Weights of a small GPT-style language model, trained from scratch on English Wikipedia.
Size: 17 layers, width 192, MLP 768 squared ReLU, 6.81M parameters.
Architecture: learned and rotary positions, untied embeddings, normalized queries and keys.
Training: 310M tokens, 4728 steps.
Each number is 128 + 32 x the weight over its row's rms, rounded and kept within 0 to 255. Layers, rows and columns count from 0. Numbers have three digits each. The size before them is the row's rms in percent of the matrix's.

# layer 7 attention query, 96x192, rms 0.124, rows 37-77, columns 96-191
078:113104099097169188155078076153136110135133105135117143160135078139188064115113144174127066104129148135130134120139122162051125115157087137073144135106130176091116107116084105095111169117098114127153112166117134077081160172186154142160164145100113078082110132110111134054143101115139113163
087:138153158135115071140215079126058075142110074125166104110120148165075105189117133159163109164135152176179107117115117073114118131136131096152179109183078110096155134103138066120104143095144106134080101104176140126138122056164153126076099148108154122090152131158086094126136103100144131104
082:186103133117177128130076125075151151104116130140102095174173086124154155129171155111111071116120127175122085131124100161120103115066120113122150136129212161032136111115092093049146179142136103138150157146134121135133147115141077139145162151097141143153112099115096121118179096105105105162
085:132180159108189131089162128142194084046167147181170069152128124096121083115155152110119109181116142150158139128165144136146108091115163155132148142146154092125103078131110098163144127097134175139179111141188105101122146142126144062174144010125081072130158143100109088080092145137131180155
084:079135117111084142118067160098060107157117163133142163170114186102113071110135157108112171194149153107130128124185125135176120118142125170157135095128121072137129113140109185122138122147113165124170120110096085144125174161147141102148074120127106140209104140131127084130140081052102071084
094:090139094130121074074154152177121166141117070151125100082078167162155150131125143188182067187132111093144167095105118088116140147112156117151114153120146132182107167162182177133164097138127134124114121157110112176098132141094139116106155131128233114120109102135113134179108085141144075115
088:181140159157136132132132118119195123106163122123108092133114116115135155124104112121120115177166152215168072109143140125113119077115105107083179135108168169149165093125106062168135138106123123083114168060165106152165124101165092114125165129149110172087137168138076153089152063205104161162
101:098076115115184103145121181138115130128135089127143102154081124087046121151127164153136158154178199156180081093171116130138151136160072120089112105145101131087077098109143112185130107100136125138145179181135148102128124124135103119166112133191081160143085141147154179036186167082133152102
085:162158141104157128157141161145145137102099100124142135114095092118176126143082132126158155151139155117151119128182114109113160172091195142109176081187062128098144156088071086140132126156122155088162044183088157123136139172140145103171098130065129148085116096117132048102122143170195156108
098:117108176194108121153178102104141095077068109162139131128175105113143145114154132177114132090106096085172131108127125177079112115161138138140202166104103175089118109123205091104133123125171058069125140142087122123027112159123090170093135130135128145072119086096092172123159107120099147208
102:113149133096148111125175089103138139128090134125144120085137106187089165145177150156163184149169108086184080129094142135098128131138043093096087081066093115125149117116169096081146175162146161166094114080099083119177065154116154139095091174133170112111152098138094113126147110075109154117
089:123133146156145126113174123144118142087116116103124105035126060083132145141113120140152135120081145172154097140189144200091203199109050075110119103123108125187142088140115150140123141101129103139091087115126085129132200156074133135120180165125090172126173125095053178084133133151103178129
083:186159130134117135094169060122091167101074129074168070124142133147124108125167084155202077123084135113089129136108121146113081151151151115124181081111137165173190098113109119161154111149084125113124113140144143074177171087112172168138192113083137118145128167132172116169083091111118163065
107:120145098147139175145096083111181187114124139196158117101164173179123127133138130138157157102133139132068138071117142156130109163161065132077143084108080165151113108145083087134159122126158134152174113150124107113094181113121128095067113159184114093125163170101143069114123134147139092113
096:164145134183170093157131170148193177177149136093161152194117103179113121181110131058193098081150076133116125152164127155150205143100117112123157134153050137118146122078128113133120139120125083128154149107189099147182110128134112114160093134127110111087139119163164134070133140199138104136
114:114148117168169167104083150151138127088160156122119101159130115054203125128050121105114114127155102099123080111174190062145110093121139154081151132150174082073091143089159176105121179090107120165140141146137102133098133132208132125082110132150132132110138148117122148155118140111145118156
082:134098152144157111171168082107113107097107102118131128081170063085061165143141124146172115119153127139184093113175198134134197132134089154062148086104088098097144064101205130105128165099104101126129101064184112188095142172147136132125134151155133170084120125088082173088158168126104197169
109:129147200108127090134109097111099099144166122107073107131135115191139133166143114066153099094175190072134166142092160147095160138122176156116127109152184048123119104130199157122142142140156138138130114114164108169137171175095145170149155026097127109170144096129126131116110093139119169103
118:103129197121098096165191164124132213111090121155126138165138116103161133131094102085116128179156128157112134142171157194131117137153100094142125175118105142082111158117152142072090137087087090151131118149125126155152122117172126107115115110102134159078172194059114150074173134116106168152
114:102133092188127152108100144104100131139125107179169150084140129143120110056154120113192140173176193107099168090173108089172119170146134145140081106125104117157186173128125164140107155125167140136144158076161182141121116137143110154127131169148181103128152140141174044142069154057165153133
113:151109239135105115174087114127110082105107193127115138171104107078157157098099122035070140090167143162119135119118155144070074138108150130154204128167108120124144154097099122131095217076129147145132097129095152157115101120121091167123140127120149078167137137210103085080157144070126149169
111:171138129165157102137132166075121090104136141078117119122131197137120155143157156187101117134161102127073142135142078063171120115154136193170117091106082141122130129133081096123058099096116148125133173095138191131098085164113158042165126119124145147124132139085140088075095109149108132101
111:109136133136097093130168130148093123121145140133101087159113120085133101111136121169164168119121110130141127160103116091184119102142121141145076178125148124089125110113167121111196086077072093099114154123147125151086106130108147109077084107130142185126100081191110092132156094132115152153
123:120158061127130094152132108127171105172180068096191171074118134134184103116190138163154135152133158124060167146080116096082114187155179163187122110074131141126132157096114139128159146104155171104104183148137187125115144181097160075143109174104145120178153118139131093165110118077164048098
119:164086117146132113179165154114105140125158170126118082120131110057117140102127148124081118147152089112130100137134110128118118099134092049065073156135127151145137109149097165129149164155185103062137115139063148158154104070097129099095104126141132116075193082096102155069178109110198174169
107:133151092117148225108136137127161131131088125125086071106140137075186144136126156035126124156152141116137184167094165111126083144099096143118102155116068124135096169144141136119133102094151141076083141138117077097134114082102124169107143090148111140077151102101172185176085118165096151143
112:052127079158122141145101166103140141153128141123098145112134146101113159088135110131127120122172124074110145119208179102095139127103107169078048096130079138136152185119110091135135165129181165138117105108128090133121179087153144143124140186103127111168083147132073099167195149169150151163
080:150118094181115090141168117121125104117155126140163205163121095114147123100129123171119155104141124141166128122120120095144146113078138105145040062090107087152082121136138097148131175131111116130107105102137131136122149191121145106101104036123088170149104141162078115121120106085164102148
113:170107121112155069116106101157142132102168149168214146085097122085122126155098142149117079152147134138080146112130144142083085154160129106154167132095114125079165139106121128123122153114141160097180136136113129112113060107084125098124146181115176096091111114132119130104162200149165120086
099:149150113204152109132144119096159159121158129121122136097064084162150116098169127147088113170110142120146106159124091061129186119111110129134082098100116089147077115130066121172142079151108126118136085070151131166089107148171127123099141118130092118143151143121189123192137131085162096209
098:062063195094136086166146145067121144178147091048077102128062205130091156136116179100106116184165106102126153101111137147075198118171155161111138130182138118117134119160170163211135143129101128116145101148084127155140128129164100141156117122075142161116151128091099167115114108123111157140
080:142121126188148147111086035224100129127090174143140108121118084141156158068125195166120113166128170111128114132087113176157107109133129151094132115168135122126107097086154157148162155125117113162113131088143144059123113149067099140147131122121154163099121130121204076144120207119151089160
098:075117085139128178185088153167144128115077115147151118086075116153083106087150116152186157125103183029173086168136092150205155110108112165145131122134111110114175113125117075178095148108145112133116155090079172064146134124114130093165147166142120178109166152135188154154178125141122128164
096:131181124116144130136172078098136190190174100102109174123143157161155104111124118101119128098167157162122206096102181117088087138147168138153066149095147097153111151167096137100107178165138099124125101178122100151143120178161190133111100124120221103104146127117072146118141160139147111121
081:128078198105194125159100149170144145119187114086150054162082118126164138126052157130089145170148077122149156151122089137121133137152129089155177093124151134094120147132092142153206172101121092100094115169093136134129093091104149103130133127046112141115128132120035178132108136125132112149
107:123118176115164076121160116131122148113132180095132131201125164099084110170095118180057086127192134149093206110070157115064084072142186166142203190058151111110097150183146151132114135126092124113187105145103103139131101102131147129139102126135127127097126102136096153101118111107126106060
103:149120143104189072099145145141110056161171201142124180162097157126143153197098126087077130113117103101125069098160088160106147071109132120151233104125113114087084109107132092183115135142144136168175053185086081098107140107148114097138155107072075083076142130148098098090124130087166107106
096:112100166094136218153113085168121141128065113127093095130153133074129095142170110175170144064109058097107138151127162195195085146118098147155113128125143129095167083132104135119176174076126059151141067079134161125114100140110139142134159122110057131149112138118153153127133116034184165160
093:177095148072108080129112153158150105168195139136087183157199139176137138130103139114129129120169101092172154142121157083139086122125106089135094102107160132132093088136116128120083087121156158131147100174168088128102145137094255142137155151126114169102185137143108164164160108113082131141
111:149069095098106134113080110076102131162116192118074154130130156119133137100144114081126107121135150099137083131154105131091126165155166178117156127167110147128075119174147117163114121112103155116113143184140129124108151123088165148106108106196188127183141112140134157145170179076163255174
093:136182135150127128113114131111097125125203104075104140067116070110119173127095112102147123127136079160182148139079156155111187167168169148124051125146094150191088138178136092197072091135158093111073113127140117083143146070091154124154117079132140189101178148090072130078091161162086108104
# layer 7 attention key, 96x192, rms 0.121, rows 37-76, columns 96-191
083:165136183133156088113190141147166147170103154151215132135119147103073127173157095168116147085118119175171066105107084137079095146167137126155118061136171091166148113150174166146165111149132057147060162118089163138139107046117093123141114114120148132093134100136163161149153148151156150087
076:151168182081144125086150074119167095191092152092117180125127087100114138165121105164076161137117109140126126118136160166141120112169163146088145199143114147174086076070120157088129119114116145169162108129138118167117113094115122119141173127135122081120152132055064156060056048130098143064
081:146194100162066154163184150185149123146080157098124176088134137099102068127184146148140129167078090134136093117091112101070136119132127098185142141135123137194165159099179145133097104093169152126142148091109102172126175084121108096175157084110105142127118126175095177124073115104155111094
089:120132121189095081192121117117134177188105086102093135075096118099110142126113124175112094097142170129094104093136113098122084149128097097152200083141129136149162183104144121108115118141086156084073146116119152180101087076120102162168087148087148179120098157174140157161132129130180142072
089:067142133146149161190144134073128155091107165150113128147167172151095139109149072107115075170156071177092147169130164148113133129134081117165135150108109099105132131171085045157128147035187157098167155138124134166126106127150175087059123148132074167106155173123069108135122158136155095203
084:178131185113057124105143132165090127157109163101114113143154073124081166167200142119132154093116150120060103087087154155178099163146122151107140199119109164088063138111128105101123149134080122095181108116192095115191070103135116138098136104150090152093126172122078105140110149110130146101
087:128129103069112128213149199121171107097094114170105124108086142145128149132168208136144142147108070156152105114117095129166129124129103131100169089141128185144099087091110141094126141148133149125175113098125073134079159126090100115110119149142119126133104114184119157103062102141172094093
076:150030078168105135165150110169158127138125109149108163124069141135097125150191168128080098121051124157164102138082140105128127109135145069139121109078116122156105140133187086079184139123081119127154149125152128110131030107091102139160185135148109106128173134149108140107153155167110204149
092:140185126056089150099098118081128128125168096154067169135067165175111145126170137093116154158173136198069137182171137099193119164112164130131085122120179147112125106165151073194170146136113122090107103106156151155071134141151159078087101164081072156174097089127120148074130152103160150091
100:115136113119145155138148122185095075143189054142137165119114145101172112066085124154120178094104185152115142103169069156095173103148095145158128125138075103140085185109094165118124091120140097109123113183088116134097214136120083183108175109159148117118071149147139161123091096146155159100
088:165117104131086089177163053131126100125101120130171120093190084142094109149142185139093122117101087118143120085098116108166095106061144142123155118054078155183135083081198180149106145070140106158180108154060169126145075161101108138180116117103145129140145125132137095150173114131175148128
083:136085130172160147108143117097179044110137063124166137089118129076135158142113110151182149114120206181121171209163159104116148113174145090163124099167182110111146121152089120131106119069110160193183114142150143092085143135121122140118109122197127091143127146138126084096146093100094156066
094:134131128156189080145106105075059122185136136092102121128108170144132098149116087126142091090127116092069145156119101111085148127091210131153077137130092107155095149139159183164149139174175142169090134173133117173132173129148139137133140139102086136111150111137113117200143134107177175087
105:093144109094104104114077094159146171126138118209140050109111052131151131066141179121061144050131107098119167127122127149139081109099112105077162136138146160144161150117053093151122133123120130124114143161086132095132129141111164178101130134111153109068126135079074059091147108134124127182
110:066136165135124142124043107125135116084143174125153126135150116117093105154155140122152104083137082180055079166119148130175157151151167132113144092096131119142099158170211121086117125165181088156081095107152153154112140105137096078045136135151121084147169153131121084084125157131213110063
112:110100083104090141107129137158077121136138179176134046190103129119162131106068149122102103097128109086062108151145184057083118048142126183087171115117094132097047117101123166072119101130109101117157109088096121109150112153147098111147164163120157137136107077129156126136131134164116090158
147:109082100144126120115157158092117159090103123120074156113160104074127086096082167116087123128173124153190141116135172097132133101171082133081068192114106136158125104113190174084058116128119082113174139092139080162138143126142137171132081149151127213105139150113139173084160150144105126159
116:164103178114054101161122105129142107149163120101128128124127087150063145155150108116120108081118160052147118134113178147157146126036154144066147115170161103161111083112196122106150136137121084064160083131123120112163103139117111156134141071100086076149094119125119123088139106170148144110
119:104101105131097086115174189129117188120115132108131135205123124154166127164066104043109149110125120107185161146120160157120128159126100125112076163114086146108114184166118133082144156103110132145105141106163117157197157103115175117120104138088076152100198169117121118022140143138078119160
123:070129100129111137181146141113158086142151095162167106076091099126136135117142185156136134153120144148140177154142043088170159148144080154119131110172103104154189129133111081131135119157164155142090172125131186094118138123158118171145147128138136078117122082146117068095119078095151120126
107:186131149111142165173113147107112110144127157098128115156097096070169136144092130023086141125207130115090126138132172169099128154133160155096141141176122155148121169107075126133060191122080102093177134155124124122145093101135142173120094125082113150143178140133110123075121124114117123129
119:125140138126129164102070108108156073145170205104118099120107128162121129129127122145121128151173128120117086212138106058111141148128138137108185069133130136064159146137072100158112127138100146141104165136121163058135127130085171095123156084076155104133105106055166159114088123114120123099
116:139136113100112113186204093148134085144103105124154089089156157099117091122156136152135187155111044155149132175097154127156093106090105145132100111090096108170133158084151085110076060129065160094144136079115067178165094126112114174172083059151153204127158116160152102063111092181130094119
087:190130110155137106188145118096123081139158095197179140097109101126141109143157174163138134134118096128086161168109125132082060121080146096189135100113135100120105127086084081189147106125114170070087183127149200148136124143119133050187091133061135172120149132086090065133113141110138083135
120:149132139135135159138173164124093130152074146162098122152181088098104125114131211109132113094101111064119148131093126117136148107130151125083062135095106128121155111155126153076162144151139089094049151158101157152150090086131086125167095149188164118081154118162119127126106105174141100173
114:174102108115111154139123090092136153108098088138097077127163145053155119099128163106169118096147127077185119151118144109132090107141155141177106106102087114169115104159186180091096120122164144118077121157149150104102134102118115163059145142169148138080128139080188185122092129131160179126
102:074168153144108154192110127164106117158151138096127108063099177095165159113102114164145125144134138148106124138159151127139108148107094122115083101146091159108107128128153084146152158124130193152117158130157139150119145143125147122138166207094117143167113138078108073127183115098195146161
099:120094123143129101153103112144089165134175123100115085125081176144188081113144131101175155117127090076154113193128095129182117101101150149102143121125110117137092173143155104092122155113087184132094149085108137126103139137129197138116150100086129108229136124152176070145167119113149142122
078:111127134116101183106129112069160139055077067194136122126133053113118115122109156060157142079072085122092190133180161153113126085146155100172144124085134093118122079113126114163140081086126057155147146122141092121082166166110102133165130132117085096110106117171108140125152151174068191139
105:102115092137148116225127057160075074152117195133170132142141137079123135152113043131068212113106146098134134105095067114153087112118138121140166145153118114102164197130155130104071133133106135136094117124126107077124121118092147114110106149116107126153147139182145119175123095120067103053
106:148140142136152114136136124151138107161115162077110179121213143156137082156136088153109095102158147116197073203109129148130102124103156140119108117138096142146055121086084157069077141195140179101126138151132170137142146114141116100083153106150123143077103128079131116164120140079181093177
090:112097131146132150116131191130087111139157137131177106147098165048097100099104109075196105196129116084151053087134170120165031183118089106166150058157143110120160116133171146140091088112111089092153104136112152161143182090104130135150098140061146113178128167146127145107151142112145142146
108:133134149166164106143136103190148138122137094119160099154114154165146102103117082146121133204118162118130023166112131124140090132111097142095110185087124089162102175127081140117147080190140131111057069118147110146168141144170141152085121174139175132108129134076128094137104121120216054149
107:150140089113108160105091187145134115135122160145185186094190164136096154090149086162111141125111116167153098075148111105087149151160132140148122108128119150159165168110140127133163116119104147091164184151215094168163132176102134129161107144159113115140077047108121181123169156138116169104
087:159160132106095109111117126187134136136126081136052157115136115098105166136113128197115100113085141138147191147171226131106177163128146097147115089135111147135156153175123149151070066126116140163138100207136168145062143156132118189157113130133122108133135095110211123165085125162057139111
111:194066142069127109089159164110103157148075115175133157108195154140103189118141134054166127145104194145131145103166139168090171154148116141189130047122061108131158131162135145100135132163124142141115158141155086175140114124128178203131141166156117072177089136145075104140115180124131150128
094:131115166097124166109100065101087207133169157194083161124104133103108125157155134127137107079165120129076232153122174125122102144102163156122150186136150155162138117178137037128144132081143085197137092107174174139166125161196110088109136126106102081128092073134105161140172107077099144166
089:154112136144163080143119133107075174116161173131127119135091114086107132088170087135128187158143153137103125165033096089178103100110067069082175110100140123162110095148148112078103117136120088081131157103110131071175143062154134086119108108082130150092107090135128067152126134085149041081
093:138064087156128171109117127080151108138133098174188116141146147122145068122128137121089131182150124153102132077082092111088112124139160144082164150100116067147097250139150097200098154138073136123150131144063107149134106120071116145106149146186190101100107130086159121156112159144105106101
089:117133111119103071112146160129168112110121115143083149164145085099149135137127158070151101089091131126087174118120195170101116185158109144127151077148078116151162101107186095118083111085152094169177157167132148140102104103131044094165131151063101103111105084144098164132080078135118127132
# layer 7 attention value, 96x192, rms 0.107, rows 32-63, columns 96-191
108:105113164106131089143143116109185151107127087077115072164138183123107117119098165161171129140168155110202133158100118110115124090158114104082180103134167136119151097103094168197094093098123131125127109079094103145107132110144105155114178166127196099164156089110100147134128105110126117167
103:118117089128082097074122125155123059160146072117127145125107157098127159143196135140154116099129120169160140095083162113099128131109113124115121093110104123123088136097129202100065090134108073114150065122086140093178156109135155138108073073104059125099158113122147134122150046142134112132
101:156089083074136089127122076126123154152117144150145136128136107108149121123123157102116141161154068102105039118105127162074176090121159064142156146173075081136093141133124097096135075169151114120113157175098094107149137151123148181106131133054164099123089120161102151135123123131101161115
105:109177063130128127160141181164186091115091106070137131155129134135161129142053168087167149123161112086138095117133154131092053141156165153122190073157134077122128139147129128184158145118122194112113056102089137101095104166119101161144156065114122119132113150180155165129102074046140091108
108:113158110139187117070138140119135084113076123179062092123145090132173111139045098193144109164136159142135134091107155096115131143158174154121078162119159121150140113137170146146122191082110150057125131167127171101101036130161165108142153138125158096092125058150122128166128145150102141128
095:165107097116139120152150112146133155123094097156090166063133119160166191066157108133178115146151121132136149103054106116139090140088132148107128123115188179170142076093089181191132120135134170185070128141138130124134111106119137119100112158185136106138146137135141128161181095135138148104
107:193135134093155087170116070113137112128121115149180128092196160096110139155120083158059200107163080141152156131106142135094172049149105050116180079064125146145169151123185136120103154149078125111148073171090126147130107095099088167097139085153162125167140141121111074099067164156090072145
106:118155112145135135147155103143092136124085068152135124115173151143103151129141107122128120129121167113168082177148168164107065161102125198177081108106124157132177134116153049072047178138193184158137144119101132151160134159095076142095158146145136141122155144134167152133103115154163190120
107:061122106146111077068105107186118131136124065159183114168129131145122134053178141136141119177091120144129168107174104103149129116077160152152097201088132158112228138143126070131061139155104120121164113163166144086070173154110139104172133154127100158081175073098158116150132119151075107127
104:089110174104084160178145113156139166161132128124122148076094105085168110148078104137083155109123097178059097116146142136150163123158138118129134143165149145130114096057159118103156116144123134178109120137140133076087197099107134131091077098098117110110189122096103139177118106132138142085
108:083107094141158109129076131148094118063139085151062143141082126016132129090114185166102162096112106147152133155118158147162139114157177150153088123112142104145110135138098085149148148182150084071133130104131151117148146136092192253137175151074157174090118116156135105133145120117074113136
111:126135173213165127151122082125109129140145092101127120114147097120127157099094103139058152115166126075107101168149132139125199140185124146149088078173145106132152158064153108064124133147211141113097116183143102110143174142195207093142121114099179139128165150096132148099181089123137097147
109:184101176210184110168117144085105164166115119082103148087097136159094069114148146140120133177125090134149158133161134194078148133096120102140106121118100122159177099151141160122163102137174178108150112174087164084171134172111144120132197127108176166192098126162120136108137155176118158127
101:127094108064115134129121113141153105129148157164155138087156123121113096148120190182133141165080147128137105170083067133147174200132123117174124085062134157116107113122180130134114108105188194143114189137092140112079094149087151187128102174100104133099111178098171164158099181113143073116
099:128140114176137152102183157087076132160087142081092111119187121136146095180134079168158071197090085121180155138202134124101101115095069112131122082162065141130163123082103100194107129101088134165134094124151068090107124167127153119118166150094066103108129147115092115145109135106109102124
102:143152111173125126190110126127135123132098168089141100167115096100120149167107086097125140126125129133140136092072141078130121138073171089117128127144126142152150148079071096078098092189129144119169170088121121125044116102129107130118101072158108111114119102147046114103117156106143084100
098:174124121102164148116123143125174118182045106116163088104113154088106156132095095098115113160133185130161170093130075138079148155123132143137169129076101091099091102114138125106128147107165091139104100133146154123148154112156172088142094122173093133072066126091160155061109144102097096114
103:195110125170155130128207149140159107171098155064156182163079124139105142141070117128105093140117125139156113195115118130116104063150118132117144071070196119130154127117142083133145119137082172089120108169088123095165144104150122197131126150143125110141070137129103173130088133142087113136
106:081106162113050120084073096071126128163066105175102117172142076166123174105136143098152162033131135144154126122147158081145188150136133131086128070131172128192099144049098126139092138162107173144159095156116127107131105157063126145173140104127115159160139083123144104080106129107157096107
104:153103111160100107120139128101164097063176187152109107158103119115125125142088137091148165181086160112144215123137161155085192174171137123121067132171167092102104109147141137115103103034080140108138119138171086094138183174145079135134128101131119109112166131106160099164140102081140120094
104:111102101175110131141124099147134154167121189146157126113104172091140050092071164153166113033137143119122139118120108125183087198133135177170159129098106157108086125108100116107121138087128119123138128149116142154186196163137106151065108163148117155107135137117105134134191126115162176117
108:156077178127101096123166105155130121046119173124140077146103124143093207170111114119098108139126136174141144190124092163129188147155176134084120131127112182104145130139134134176104152153199101134146067109175150124100115126112127175086137106120139125115151083144119145092090117098084076140
102:078090092111152119172134131140083139098115104166106107146121185155112098086125154156131082121153123161167091115114142070135151145100107098119128161096130088122079156122191170179112107113176141091152161187123067038172168119136130149116157114155131118155122191113059141150155155147132131144
110:133108116176141108110141087103228179134079121120129166111109164135153121188099118132113117075145161156133070106091190126136115092120142140090120100115111115158125089106140089152129164146067103191140112134110110137112118124126127130166133169153198135193068127105128131155136156151077140108
099:140141051187131168175199065122188129163131110108101184127185176126074136152155098165117138136120142086091122169179129087105131143107120121116150182070114130088097120124126091145107160077172119049114117136130118084097094121095119082101121098124202113085168107146123152122095124153109124155
105:181101163086077127172128132095105144179099063139113122178076141124201125102167111101090139126083150115193162116114109103074119095134170127137157195105120169148096125124164152127159089119114145118160176140108112074126105140114144124101147153139098128102171123109133167094082120146147125149
108:178155120157221147185129233129104095135173093155132188148124114106148145127146141132124149063133140166101133108125094169129119065132123109123129141156106167104085155122048122117081138147095166080133124134144129102118198108093095076125089156112142128126161168138099134118144181169119149146
104:109130146157112102202138065157122094107171140202130134185197092120122132141061035141120070170134063124184124113115149131106143139092138095114151154102141141187154077108125109122127075171135148089141086181142124121139116146108136131173129175169123123126065165167164169099118101165097131147
103:111126129168182080114112151110128126104172120180143118119198086091154154186095153159152108089161122136145146102149092118097098192149132152134155123160130135129140143135139106160106107156155103074136094147112148103108141085181115112106176117059093166135157128123190062212036125115205164149
107:115098122111146136159150129054171152117087101131169152106127131185204105165129130204146127151095097175115142106091103116159230164181151123150087164108154139145130208139144178182108140196082144147097109122175196123141124131163055130125129175043107174132162138090108156129137154073121200120
104:115116162098141145155228130152053091149155141108112160135111160110147067155090099145078123098143157217151140124109103067157117126113166076159062142100085113145168076131066167142083144143136183122167108149156086103112127160111130133126146192108148143170123056117126041096139125086133111070
109:135139111181157194112157088186092132131131130149167101093124141112147098175158132136142128044080125212131170115109124086107069138138106136130193132084139129095128096116179108137122115159115149177100215140141109114175109204167164144105147177147162127155115108167135108111174114055129133158
# layer 7 attention output (transposed), 96x192, rms 0.188, rows 32-63, columns 96-191
098:114076139154139122143090120101148133113174144174196150119107091142132095124062119097052138117058091090079136083167149170118094129096128136191084160192137133150099115154129096109127147130107124115125128149128153091118166110108089092107124108129070132081125149131140061101127148136177107113
100:176090137089161182122114132093139167081158136114157086159147081158120114077072124110142079127106124041143153157135132164176194084083151109130122179164164125068160128118102085145131136133111088105166146151143117131065143113122120154181170163135088133128093156108131141141161171106098136176
095:089106091083146176116105118154117125171128099111059151157142116082070114122102067185079123122153115102141223126111142090103111152130127188135108174054123163111118116123122145096100109174067177175145099087158155181111102123148145128120147136199117149159157177130158097083147134141145113124
102:137117188164169128114170085098075168162111167155130136129105121132085159175189161170092142066158170159170124111151107111123170051127022136104108146130148173139113124131181107109136097140134037109143147161144101100124142079139151083106149152155109073152146124139093071138145190182121147143
107:130130103172135153156129079147126208120184176107173147112085170180038118152141113117147148103115107100153138181167103156123130180096096092142115105125102095093145097091115142114105079179103118172097129057167140138146202169174101144161092167157104116140170163120136135116138145091127100135
099:102149198150135169143134182109128134081183114138198140149130149099132067146103134086136155096115195125109143137129132121113163117190108102147117106149107061168080141125186103136077149165138135130142183206105098129141145117108142119131136092103125151072115113153121167119108157085101143135
093:075139124167105152145097160125130118125149142108086123111082168140082147142096135068144111122148166132142060083187113139156138198122135147148134156132113151104109100116115150114122123121160122132118185164156135091102154130184155092175079183114129111078115100178163129129201083094134172169
100:166085156078105126111152141168141085164154143119111151112091108148137094126156163138081170135143137074082161085066099033136175155179124050141133114155112112176120128120087199155178089168077110123111154139127143137093118059096155169127106163105096115160155062163132103152130166101093101118
102:157147199119086171180097149083145120121102184118101072080126108139122089151099073125148107088156174136159118108119119152106175179145148118104118074151174084178086117134089157151181158137101117080171136113097147133163125108114118150100113111140134082137053148155100140136114108097176189199
094:160163074107100193068127158146176105115131120173107143139173162176132110181139138140139057125187117106173134100065153147128118114139116139161120151076156139144119102133134180141122106127128148137122129108120149177191101177160144125188147177115100098156127163179120082083159160101105083140
099:210112125103112117165150115093188058167126150119165133122141116174141129147107109114118166093097129131067143160174037097093125123108100118159139161144138158130147100055142181071118099114098168168076149150165123154108134182163096074124113096109107118181135136090081085074099126116143185105
106:149098133117119106095092163122143175107167104161105156104109127179133085166133131144151078143071148183151164045111070103161039101128150166148193126098103150058136137132105167132105089179163091160163166092116151133106101122081129139133098133159087065131123079146132102177103156132073187150
104:099100089073110167124188093149138129100115161154147104166150177106142202109060118144104110120104158115137092124110121091112063128157111144133144110152134148146091149058147106142042098139087084103125181119096131174105118123203114093140080104098116100065130156123122100142117118078078095124
100:147141126120133120101154105123068158118152173104095148129165139152127153144121105095118121137130108131144132059138126104123113108148162139141156147185111121163149184153146122151172146202121103110132075165157082186153125131158105113131129130170174098164115135154088133079161118155164156152
095:132108163072132094131087120183176129112138151149130125122114083134070175100154133125168161083132155107110107141121154127125143084090159200119123135122179151179102193168153152104136080165142164051100127111178172151177182079111110111150088092149142174169122117163153129165136133110159114146
095:085104114077127165115163090152096158162084140176155099089131134162059110140113202108126102126130139179104095163134111197093131151156079146139147139105146089099125125177169123172143174121076083122111094159151099138169136167120132126134184124115128130154150162111186165215152115176134118157
090:090101161109097118141182145107094111117206180093076153143135159094148146093131102138165111122113119131165092084129082132152105123147180094095105124150147158124175140164123148138153111134137158102137172096136116129104149208072114154129196128134194100136202176182120119191141151114139134098
099:033096144121102144149114126071147125068140078151123100129117120126130101167174146155149138110061155115096130071177126133140144129103141077098175155139044153163110171130128219137113144086183116148180114074101148150089177124156081083110131106127106102083160124084166113086139140142119119165
100:098141070163132162158135152135125091174199124080092076103106155090106058112127103149171111187128124127129123146139132141071126086083129112122140151129105088083218086152203098148147100137138063120071102088133127191120149103136149119111113102169094127110126131128075087163163136135119148142
095:095154088076177107175073142160099163145126128120110114127086144099135174123149103163118123097228093151123081135163080098162094106115065162100153140131096095106104089135141109142150128197174177130135131104121148200167115115161180119082138118161147130101089129140081224118123159126175122169
096:118090146078083125134111116094090092145135060122106137167163086131150134126158107115125154213126077151154144107121113118065139093169122049141146153132143137104123125176141153153150147136153112126146137140108107128072097113130082115185112083105148115153119101108115099128099144098115111153
107:113149110172105110096076176125119123139140126084150124155181112103137128127103083107125125123117181074133134091160133099128106118079075094121111138127173083142133083110135140125163100108093155106132132104137121109156168121089078110158119125149116139139123158092136145179171118156148114177
101:102125146137149176153135169103159111181118151111164102130112093065130143149160141088115132098086119067141060132138154178115098127187140152144156115100104160156124116133113077100117161162096099171071108092194150155109074115125128105060079148113139110122118099154105076116082117092140128137
106:122144127113109156141153153109051081131109157171162156143150087121098139073173181156106171198097152154099131141162088156148161135124176113132092195167138167163148120106154181052090103071165138063137149146125119133149083138098114155115079091109064146107150119145167116106104133113135122148
097:138123158132215089102108155144100158107113088159119150110086108169107109147090175097118107100090115140153111141123134161099104145141121158137139105250100129160149097118121195136154102200132146144104187119146101206128149113149116168118160144151103092182099150143154098116165120082124151126
101:155119069158123106081124116113160124080127224039139128131164094121080147081085161184186100161064092165122101143138177170182177173121102090126093073118164161139181152114128050113127125150112105145150132115141134208152126111122097107132084127125092164166091141151105104123142116160158134098
103:088074179102053157107145086148144192147121158112128117085162131143101128105105124044118120158103104109171124144096167141063111182103090153091104137091123145147167114145181156127142148172186107167105134121157087117122109146115206162136162134142134117105096111138103092175132122137170158107
097:157088076131200166106076146102176178099065119118108156096160121141109151097175158123122172130123168125128106137122091079171120158144171161118081086142120101058133156071083147072161174134151124142096163083120152117083175128155123134133158074110168135093168076109077088148121156117169119122
092:109133161089123107162145101139114152112157111095103136093082151130084123100110123117100168202083136129100106108136143112121150088129094145099138144119133180071109071142116159124156137113119144115138160100156141114126158176114141157140076124139155122112103137100106154033212116097123163166
104:109154152168133146131077134163145097104157154162116111133118148071082146066041128124051091162101122076129108129116122142197058085134112112143151131170113119132074115115158091060143126113232137134148150118124134158079100170123186094123122118152150059134113142078157101134134070198129127140
097:150073100176097168151058155051193164143109105201126085117129105132100188094126160108149137178109187083140181104130142149105099176170090159131198152166100135160118179143168140066133090137133116132125163154084177200097135152200142158135084122161134117102146193157128180162127134167120176123
105:101097173092100041154136141032142107186137094092096167144190102169085129149109119144135145173147171117107040131120091147150171124085143115106128139232093159195113181096109107129123146124145116098110109114107151136105125062143125121112097065086126122131134115162151109139100135155113117059